python train.py --num_hidden_layers=14 --hidden_size=256 --num_attention_heads=4 --num_key_value_heads=4 --head_dim=64 --intermediate_size=512 --vocab_size=1953 --hidden_act="swiglu" --norm="rmsnorm" --norm_place="pre" --norm_eps=1e-05 --positions="rope" --rope_theta=10000.0 --rope_fraction=1.0 --qk_norm=false --attn_scale=0.125 --bias="none" --tie_word_embeddings=false --parallel_block=false --init="uniform" --init_std_qkv=0.0337 --init_std_o=0.0 --init_std_up=0.0337 --init_std_down=0.0 --optimizer="muon_variant" --learning_rate=0.00653 --beta1=0.93 --weight_decay=0.0 --lr_head=0.00601 --max_grad_norm=0.5 --warmup_steps=200 --schedule="wsd" --decay_fraction=0.92 --decay_shape="linear" --final_lr_fraction=0.1 --batch_tokens=32768 --max_seq_len=512 --doc_mask=true --train_tokens=355600000 --max_steps=10853 --dataset="wikipedia_en"
Each number is 200 + 30 x the weight over its row's rms, rounded and kept within 0 to 999. Layers, rows and columns count from 0. The size before them is the row's rms in percent of the matrix's.

# up: layer 8 MLP up, 512x256, rms 0.138, rows 430-446, columns 128-191
# down: layer 8 MLP down (transposed), 512x256, rms 0.0618, rows 430-445, columns 128-191
# gate: layer 8 MLP gate, 512x256, rms 0.131, rows 431-446, columns 128-191
up430,095,254,254,162,176,205,200,160,197,197,193,196,268,201,176,255,187,238,180,157,196,166,182,177,151,225,194,210,188,166,214,221,241,202,173,219,214,198,198,226,240,172,175,215,167,158,248,202,231,259,181,209,231,176,181,187,228,172,135,173,164,204,200,173,199
down430,100,183,270,217,206,226,198,149,179,213,154,216,150,225,159,188,171,193,213,171,134,171,217,221,231,213,193,193,204,206,200,185,224,190,194,229,201,190,187,249,211,176,175,173,195,228,199,168,227,206,207,212,247,178,198,215,202,181,237,156,226,163,250,215,163
gate431,105,259,195,228,223,240,152,228,226,240,165,198,234,177,218,240,173,202,195,197,199,179,145,227,220,173,244,228,183,242,221,165,193,234,208,126,227,186,219,209,184,185,206,261,161,231,169,166,208,214,204,171,186,251,198,268,239,217,256,184,250,231,260,139,209
up431,107,157,225,164,194,191,246,161,203,223,201,182,214,202,235,169,221,214,187,238,199,163,249,191,157,167,182,225,194,202,178,225,244,207,223,229,217,228,280,182,172,243,176,232,201,209,191,208,196,157,252,194,189,237,149,187,227,187,184,265,197,184,226,198,218
down431,103,154,211,220,244,202,238,164,259,174,213,172,224,110,237,184,201,195,170,242,240,158,228,208,194,229,198,185,217,176,243,189,214,160,183,199,182,226,197,175,183,222,220,215,227,204,179,205,173,145,235,161,166,126,239,214,157,183,250,229,189,231,185,196,203
gate432,095,193,250,182,162,251,255,193,146,191,166,227,229,214,197,205,224,197,211,216,191,233,244,139,241,188,227,182,172,180,173,248,200,151,242,197,215,175,203,219,218,228,204,169,168,167,232,239,163,235,196,200,226,224,214,191,246,214,202,202,210,152,200,157,174
up432,095,195,222,188,218,166,200,231,213,171,170,177,179,195,177,213,218,202,229,190,196,184,167,127,173,222,177,296,159,208,205,169,181,216,243,166,210,182,191,221,191,180,211,139,189,182,183,189,133,208,184,257,217,221,226,246,186,209,252,170,171,191,220,161,218
down432,099,158,141,189,204,197,223,235,199,232,221,209,230,214,184,206,216,131,193,213,251,177,191,167,250,191,276,190,194,219,230,227,182,205,249,249,199,211,160,160,223,245,240,209,197,248,237,228,230,178,193,221,220,183,242,210,139,123,176,210,209,236,192,210,211
gate433,094,235,212,181,182,152,206,181,187,202,194,168,216,148,170,164,192,171,129,170,233,231,191,221,160,182,232,245,215,220,204,202,229,257,235,172,185,202,242,233,134,195,220,201,238,224,164,205,191,193,232,190,156,147,224,229,210,239,195,217,185,178,189,219,185
up433,097,208,198,187,190,176,224,213,171,175,217,215,180,192,202,201,186,240,225,222,210,257,210,214,159,163,187,142,183,198,219,163,200,210,187,287,204,228,159,185,184,137,207,205,153,186,164,197,184,205,233,173,222,187,175,232,200,197,258,216,121,208,179,207,144
down433,098,253,199,201,232,174,180,195,227,221,217,202,214,241,164,173,247,190,185,220,241,241,195,211,190,237,211,194,221,238,209,156,219,217,235,181,139,184,209,175,170,162,184,188,227,156,226,150,212,232,205,220,205,179,168,245,123,162,209,191,206,220,193,249,211
gate434,101,185,212,207,186,213,156,236,182,195,156,139,162,182,166,248,254,208,210,223,197,220,156,225,223,161,193,114,172,192,234,158,221,190,215,179,180,201,204,159,246,214,211,207,205,156,244,216,236,216,210,279,236,180,191,288,226,223,194,153,208,156,165,172,154
up434,105,255,165,220,213,210,175,218,215,200,169,197,201,174,209,217,228,192,224,232,196,192,217,214,180,198,270,206,237,223,202,193,233,187,286,218,214,192,217,160,177,187,241,259,142,110,211,184,217,235,228,214,194,218,221,260,216,207,265,187,197,208,169,189,169
down434,101,186,251,179,218,219,166,205,228,174,199,234,180,211,228,205,225,179,245,221,184,185,244,192,213,186,262,228,234,198,195,208,223,174,180,162,140,267,216,181,220,222,218,233,141,164,200,196,191,207,217,207,223,198,172,286,203,144,207,214,195,172,153,227,173
gate435,103,135,189,200,215,168,186,247,225,243,231,236,204,228,258,215,232,190,223,192,215,178,235,217,159,204,224,236,206,188,177,203,152,209,220,182,256,208,215,197,189,202,202,183,186,174,231,177,210,215,152,186,221,169,240,178,144,217,188,223,194,204,220,147,243
up435,104,217,138,155,195,213,167,204,237,218,185,174,182,187,204,182,175,172,181,174,173,160,180,222,228,193,239,203,212,235,202,206,274,204,169,192,193,152,214,210,191,164,196,247,193,239,153,190,189,167,179,237,197,224,178,225,210,241,230,182,227,231,249,208,225
down435,101,159,169,171,212,149,226,156,173,147,213,149,200,199,239,180,232,244,146,213,185,198,228,171,235,205,174,190,206,189,156,182,185,227,194,199,183,217,177,227,210,194,227,273,171,148,178,225,184,204,200,227,183,162,204,133,229,200,173,244,236,136,220,179,219
gate436,104,281,193,227,158,205,213,194,235,170,184,201,261,256,143,225,160,214,163,240,196,209,193,260,165,218,174,139,175,195,200,184,228,190,202,235,195,202,264,213,224,182,162,198,200,159,193,290,173,183,198,188,259,253,188,181,124,236,169,177,212,269,205,199,192
up436,108,218,214,167,169,206,186,206,181,257,220,182,157,221,154,246,203,157,226,172,180,203,186,185,187,193,178,253,166,286,225,219,228,194,247,210,236,239,168,185,242,211,258,203,231,184,186,215,216,150,211,183,168,217,198,235,171,218,193,205,199,228,173,234,162
down436,103,220,221,195,203,150,198,238,232,231,236,161,202,183,175,188,222,178,190,215,217,173,164,155,195,205,234,196,174,211,205,168,182,193,237,209,177,176,180,153,218,171,248,200,182,187,236,212,245,151,245,209,166,230,173,216,239,219,241,146,208,233,259,192,166
gate437,113,208,212,239,164,158,170,215,175,221,207,211,183,227,152,187,238,219,227,254,259,206,203,203,229,160,237,197,195,220,252,211,192,194,195,223,208,195,216,254,178,172,177,160,204,187,248,191,174,221,161,243,232,223,175,251,76,230,191,240,224,208,176,190,159
up437,107,232,260,234,199,186,191,244,200,225,264,216,203,188,229,175,176,240,201,193,229,153,192,190,230,189,195,167,190,179,145,232,227,181,190,207,196,180,211,181,182,196,198,219,168,148,155,231,203,223,192,183,199,195,176,166,198,198,153,254,196,118,226,172,210
down437,106,192,287,240,237,191,232,163,210,231,167,161,191,211,172,190,239,180,202,203,181,195,200,211,209,211,170,196,211,223,167,252,267,224,219,218,181,214,201,187,170,171,207,166,174,227,195,250,190,142,245,214,182,169,190,184,139,215,153,222,198,255,196,197,216
gate438,098,232,228,221,249,223,214,195,253,179,199,178,193,183,199,259,185,227,205,202,236,163,211,206,202,233,168,178,161,164,196,173,184,172,217,209,158,154,188,193,207,216,210,226,159,186,190,245,210,129,214,202,203,194,248,223,129,203,177,208,224,193,148,220,258
up438,094,145,180,218,204,180,194,237,227,138,215,238,228,223,194,214,177,207,223,211,214,224,182,271,167,249,160,181,196,229,160,161,193,168,219,161,232,136,233,209,180,221,152,192,174,144,227,193,269,201,192,209,164,228,184,167,216,170,231,198,185,206,179,190,233
down438,098,159,268,215,195,147,213,179,215,154,174,217,211,184,161,213,226,177,173,215,169,209,211,275,224,165,203,191,218,143,221,144,172,162,157,228,178,220,246,204,158,174,232,170,189,170,205,190,217,268,194,210,210,201,172,208,175,206,178,197,221,183,187,198,198
gate439,097,167,162,199,189,225,190,215,202,183,236,177,174,235,198,212,209,203,191,193,116,174,187,165,218,182,201,218,172,167,264,165,197,203,148,214,226,184,197,211,202,183,194,159,187,188,237,169,203,210,187,194,243,218,194,218,227,177,232,265,245,183,147,157,201
up439,100,204,209,194,190,257,188,210,241,257,254,163,196,219,199,231,212,200,211,238,233,261,206,234,176,244,212,184,202,200,241,187,207,206,193,217,184,207,172,185,185,161,209,189,192,202,220,189,248,175,149,193,176,189,199,259,203,215,196,193,219,192,174,175,166
down439,099,185,187,241,221,214,211,180,181,211,225,196,125,172,273,231,190,182,225,209,235,269,167,258,167,118,146,235,197,231,154,234,229,250,188,133,216,207,170,176,198,159,235,229,206,169,166,176,160,169,218,225,208,219,160,281,141,213,216,139,185,216,185,215,214
gate440,098,195,182,184,200,222,182,241,172,198,272,201,182,199,172,194,191,177,190,180,231,180,190,250,183,136,201,231,210,138,195,217,188,165,206,221,214,239,209,246,192,163,215,221,186,191,171,218,179,204,175,164,204,167,211,235,169,149,162,162,217,206,172,172,200
up440,099,236,145,232,239,193,172,187,202,217,242,181,254,170,206,278,198,229,168,202,172,244,191,195,163,209,231,278,219,150,210,211,259,200,191,139,172,191,239,209,195,270,228,181,202,180,193,238,189,170,161,194,168,199,139,219,243,162,220,194,200,224,162,193,240
down440,097,230,182,175,185,180,222,169,202,189,235,202,227,242,251,198,229,236,145,208,211,165,178,218,219,166,219,194,212,192,196,239,184,196,180,201,218,198,210,189,183,187,193,205,216,167,196,203,198,147,173,210,180,170,224,204,221,250,185,165,220,278,138,154,192
gate441,105,228,207,160,232,194,251,232,251,155,184,212,225,212,245,213,207,192,243,181,205,247,204,251,249,198,221,213,188,197,224,217,192,210,178,159,176,162,190,246,192,210,205,179,226,196,169,217,123,182,198,164,170,256,204,164,194,199,287,185,213,200,203,203,260
up441,099,188,183,256,211,211,222,187,214,225,213,194,237,218,176,179,164,203,183,156,167,207,169,205,183,244,265,176,175,240,240,185,237,206,184,155,136,198,209,209,182,207,199,210,168,250,174,189,222,213,245,195,193,206,231,244,145,216,175,201,235,170,122,187,220
down441,098,201,130,190,206,192,220,168,204,180,216,154,278,198,187,184,211,160,224,183,204,247,206,209,208,207,235,165,203,180,214,152,199,170,264,215,202,139,227,172,235,177,171,210,127,194,195,206,229,177,207,177,168,178,202,236,192,178,200,208,234,161,236,234,220
gate442,102,201,190,216,174,208,189,229,276,233,183,229,218,202,162,227,203,206,161,176,189,236,229,214,199,200,199,242,202,193,161,207,190,169,160,223,201,242,191,180,239,229,118,171,259,169,214,212,216,167,182,224,149,182,231,195,176,242,164,196,254,218,192,210,204
up442,102,213,229,215,176,202,159,213,184,193,218,172,203,134,207,221,277,236,202,216,271,175,170,184,197,150,229,200,189,223,158,208,200,264,262,161,227,177,205,198,158,255,176,205,147,267,233,158,201,225,214,178,239,206,175,195,204,241,188,161,241,207,237,222,206
down442,097,223,204,187,223,220,227,190,170,185,217,225,179,192,201,179,173,196,210,206,173,207,150,217,224,247,246,182,244,161,165,219,222,224,186,191,218,229,159,227,205,230,252,206,180,197,173,180,199,158,200,192,182,211,188,183,249,206,238,187,276,213,224,242,138
gate443,103,221,202,170,143,252,172,182,214,122,231,192,228,209,194,175,168,181,129,172,212,186,177,171,194,223,144,142,183,219,190,177,170,174,185,199,179,222,232,152,186,226,178,166,217,191,192,218,257,181,190,254,183,210,220,236,206,234,201,213,190,243,305,188,181
up443,104,244,180,166,201,215,100,203,151,188,173,197,235,213,215,167,191,166,186,222,219,221,133,243,139,197,155,226,211,237,168,242,196,202,186,202,220,193,190,286,198,194,204,208,229,130,221,247,162,258,221,217,167,185,220,215,235,214,178,154,238,203,234,225,217
down443,104,206,262,203,229,234,234,177,122,192,194,220,214,192,194,158,183,232,179,261,246,193,189,196,218,206,203,189,204,184,177,207,217,158,192,260,192,241,209,234,218,192,205,181,247,200,190,210,252,219,170,232,256,267,238,205,169,171,194,161,179,188,180,232,186
gate444,105,260,243,224,238,187,164,239,228,205,205,194,182,186,157,197,227,231,170,196,131,183,177,208,187,208,168,236,256,165,241,159,201,229,212,242,289,154,207,204,219,184,171,226,171,198,185,160,204,203,235,215,168,249,248,189,168,180,200,165,199,176,202,198,176
up444,107,180,268,255,164,157,243,197,211,209,180,151,193,231,209,223,195,191,241,211,251,185,228,146,182,220,216,224,203,177,148,231,180,170,272,201,259,222,207,209,220,225,157,172,194,200,191,236,193,191,211,240,189,225,201,155,206,208,158,202,232,168,233,209,209
down444,105,187,187,227,212,211,245,214,190,154,160,223,210,225,213,242,259,174,268,173,241,229,174,238,198,173,207,253,199,181,192,174,154,237,186,246,182,250,194,223,261,174,189,204,180,165,198,172,166,181,160,190,190,223,211,189,176,212,183,219,181,190,223,221,204
gate445,101,230,296,207,226,237,225,241,260,177,227,173,192,191,155,266,205,169,146,192,238,165,194,203,153,136,174,166,205,263,226,176,229,289,201,190,243,195,231,200,184,161,218,185,181,201,178,205,196,219,183,177,163,163,234,196,242,173,179,235,210,201,225,167,195
up445,103,208,252,232,176,153,136,157,198,218,227,209,214,195,178,186,162,199,168,184,151,227,172,191,224,206,216,147,210,234,210,203,217,177,204,234,143,214,230,210,181,182,185,178,210,199,195,175,234,161,119,215,161,243,213,223,224,187,208,168,213,208,146,188,181
down445,104,135,183,184,214,170,252,135,189,145,232,268,240,195,189,187,246,200,232,229,211,229,209,161,261,217,243,243,211,232,183,171,231,214,272,224,198,233,208,196,185,165,207,192,175,210,179,177,156,144,201,205,222,245,198,205,181,203,210,206,235,158,187,163,141
gate446,095,220,199,233,256,233,185,172,202,152,216,243,192,187,226,232,236,242,202,206,207,128,178,214,189,188,234,242,223,178,190,174,207,184,223,184,177,197,215,218,170,182,242,208,154,237,178,225,194,213,237,196,221,203,215,206,257,205,152,272,169,226,258,201,228
up446,092,154,124,169,168,160,253,195,131,213,170,168,235,166,209,164,129,225,190,207,236,210,156,212,176,161,166,163,200,222,178,196,226,214,247,213,191,182,196,234,233,230,215,233,223,192,181,191,179,168,182,216,180,158,207,169,196,202,206,203,242,211,252,171,206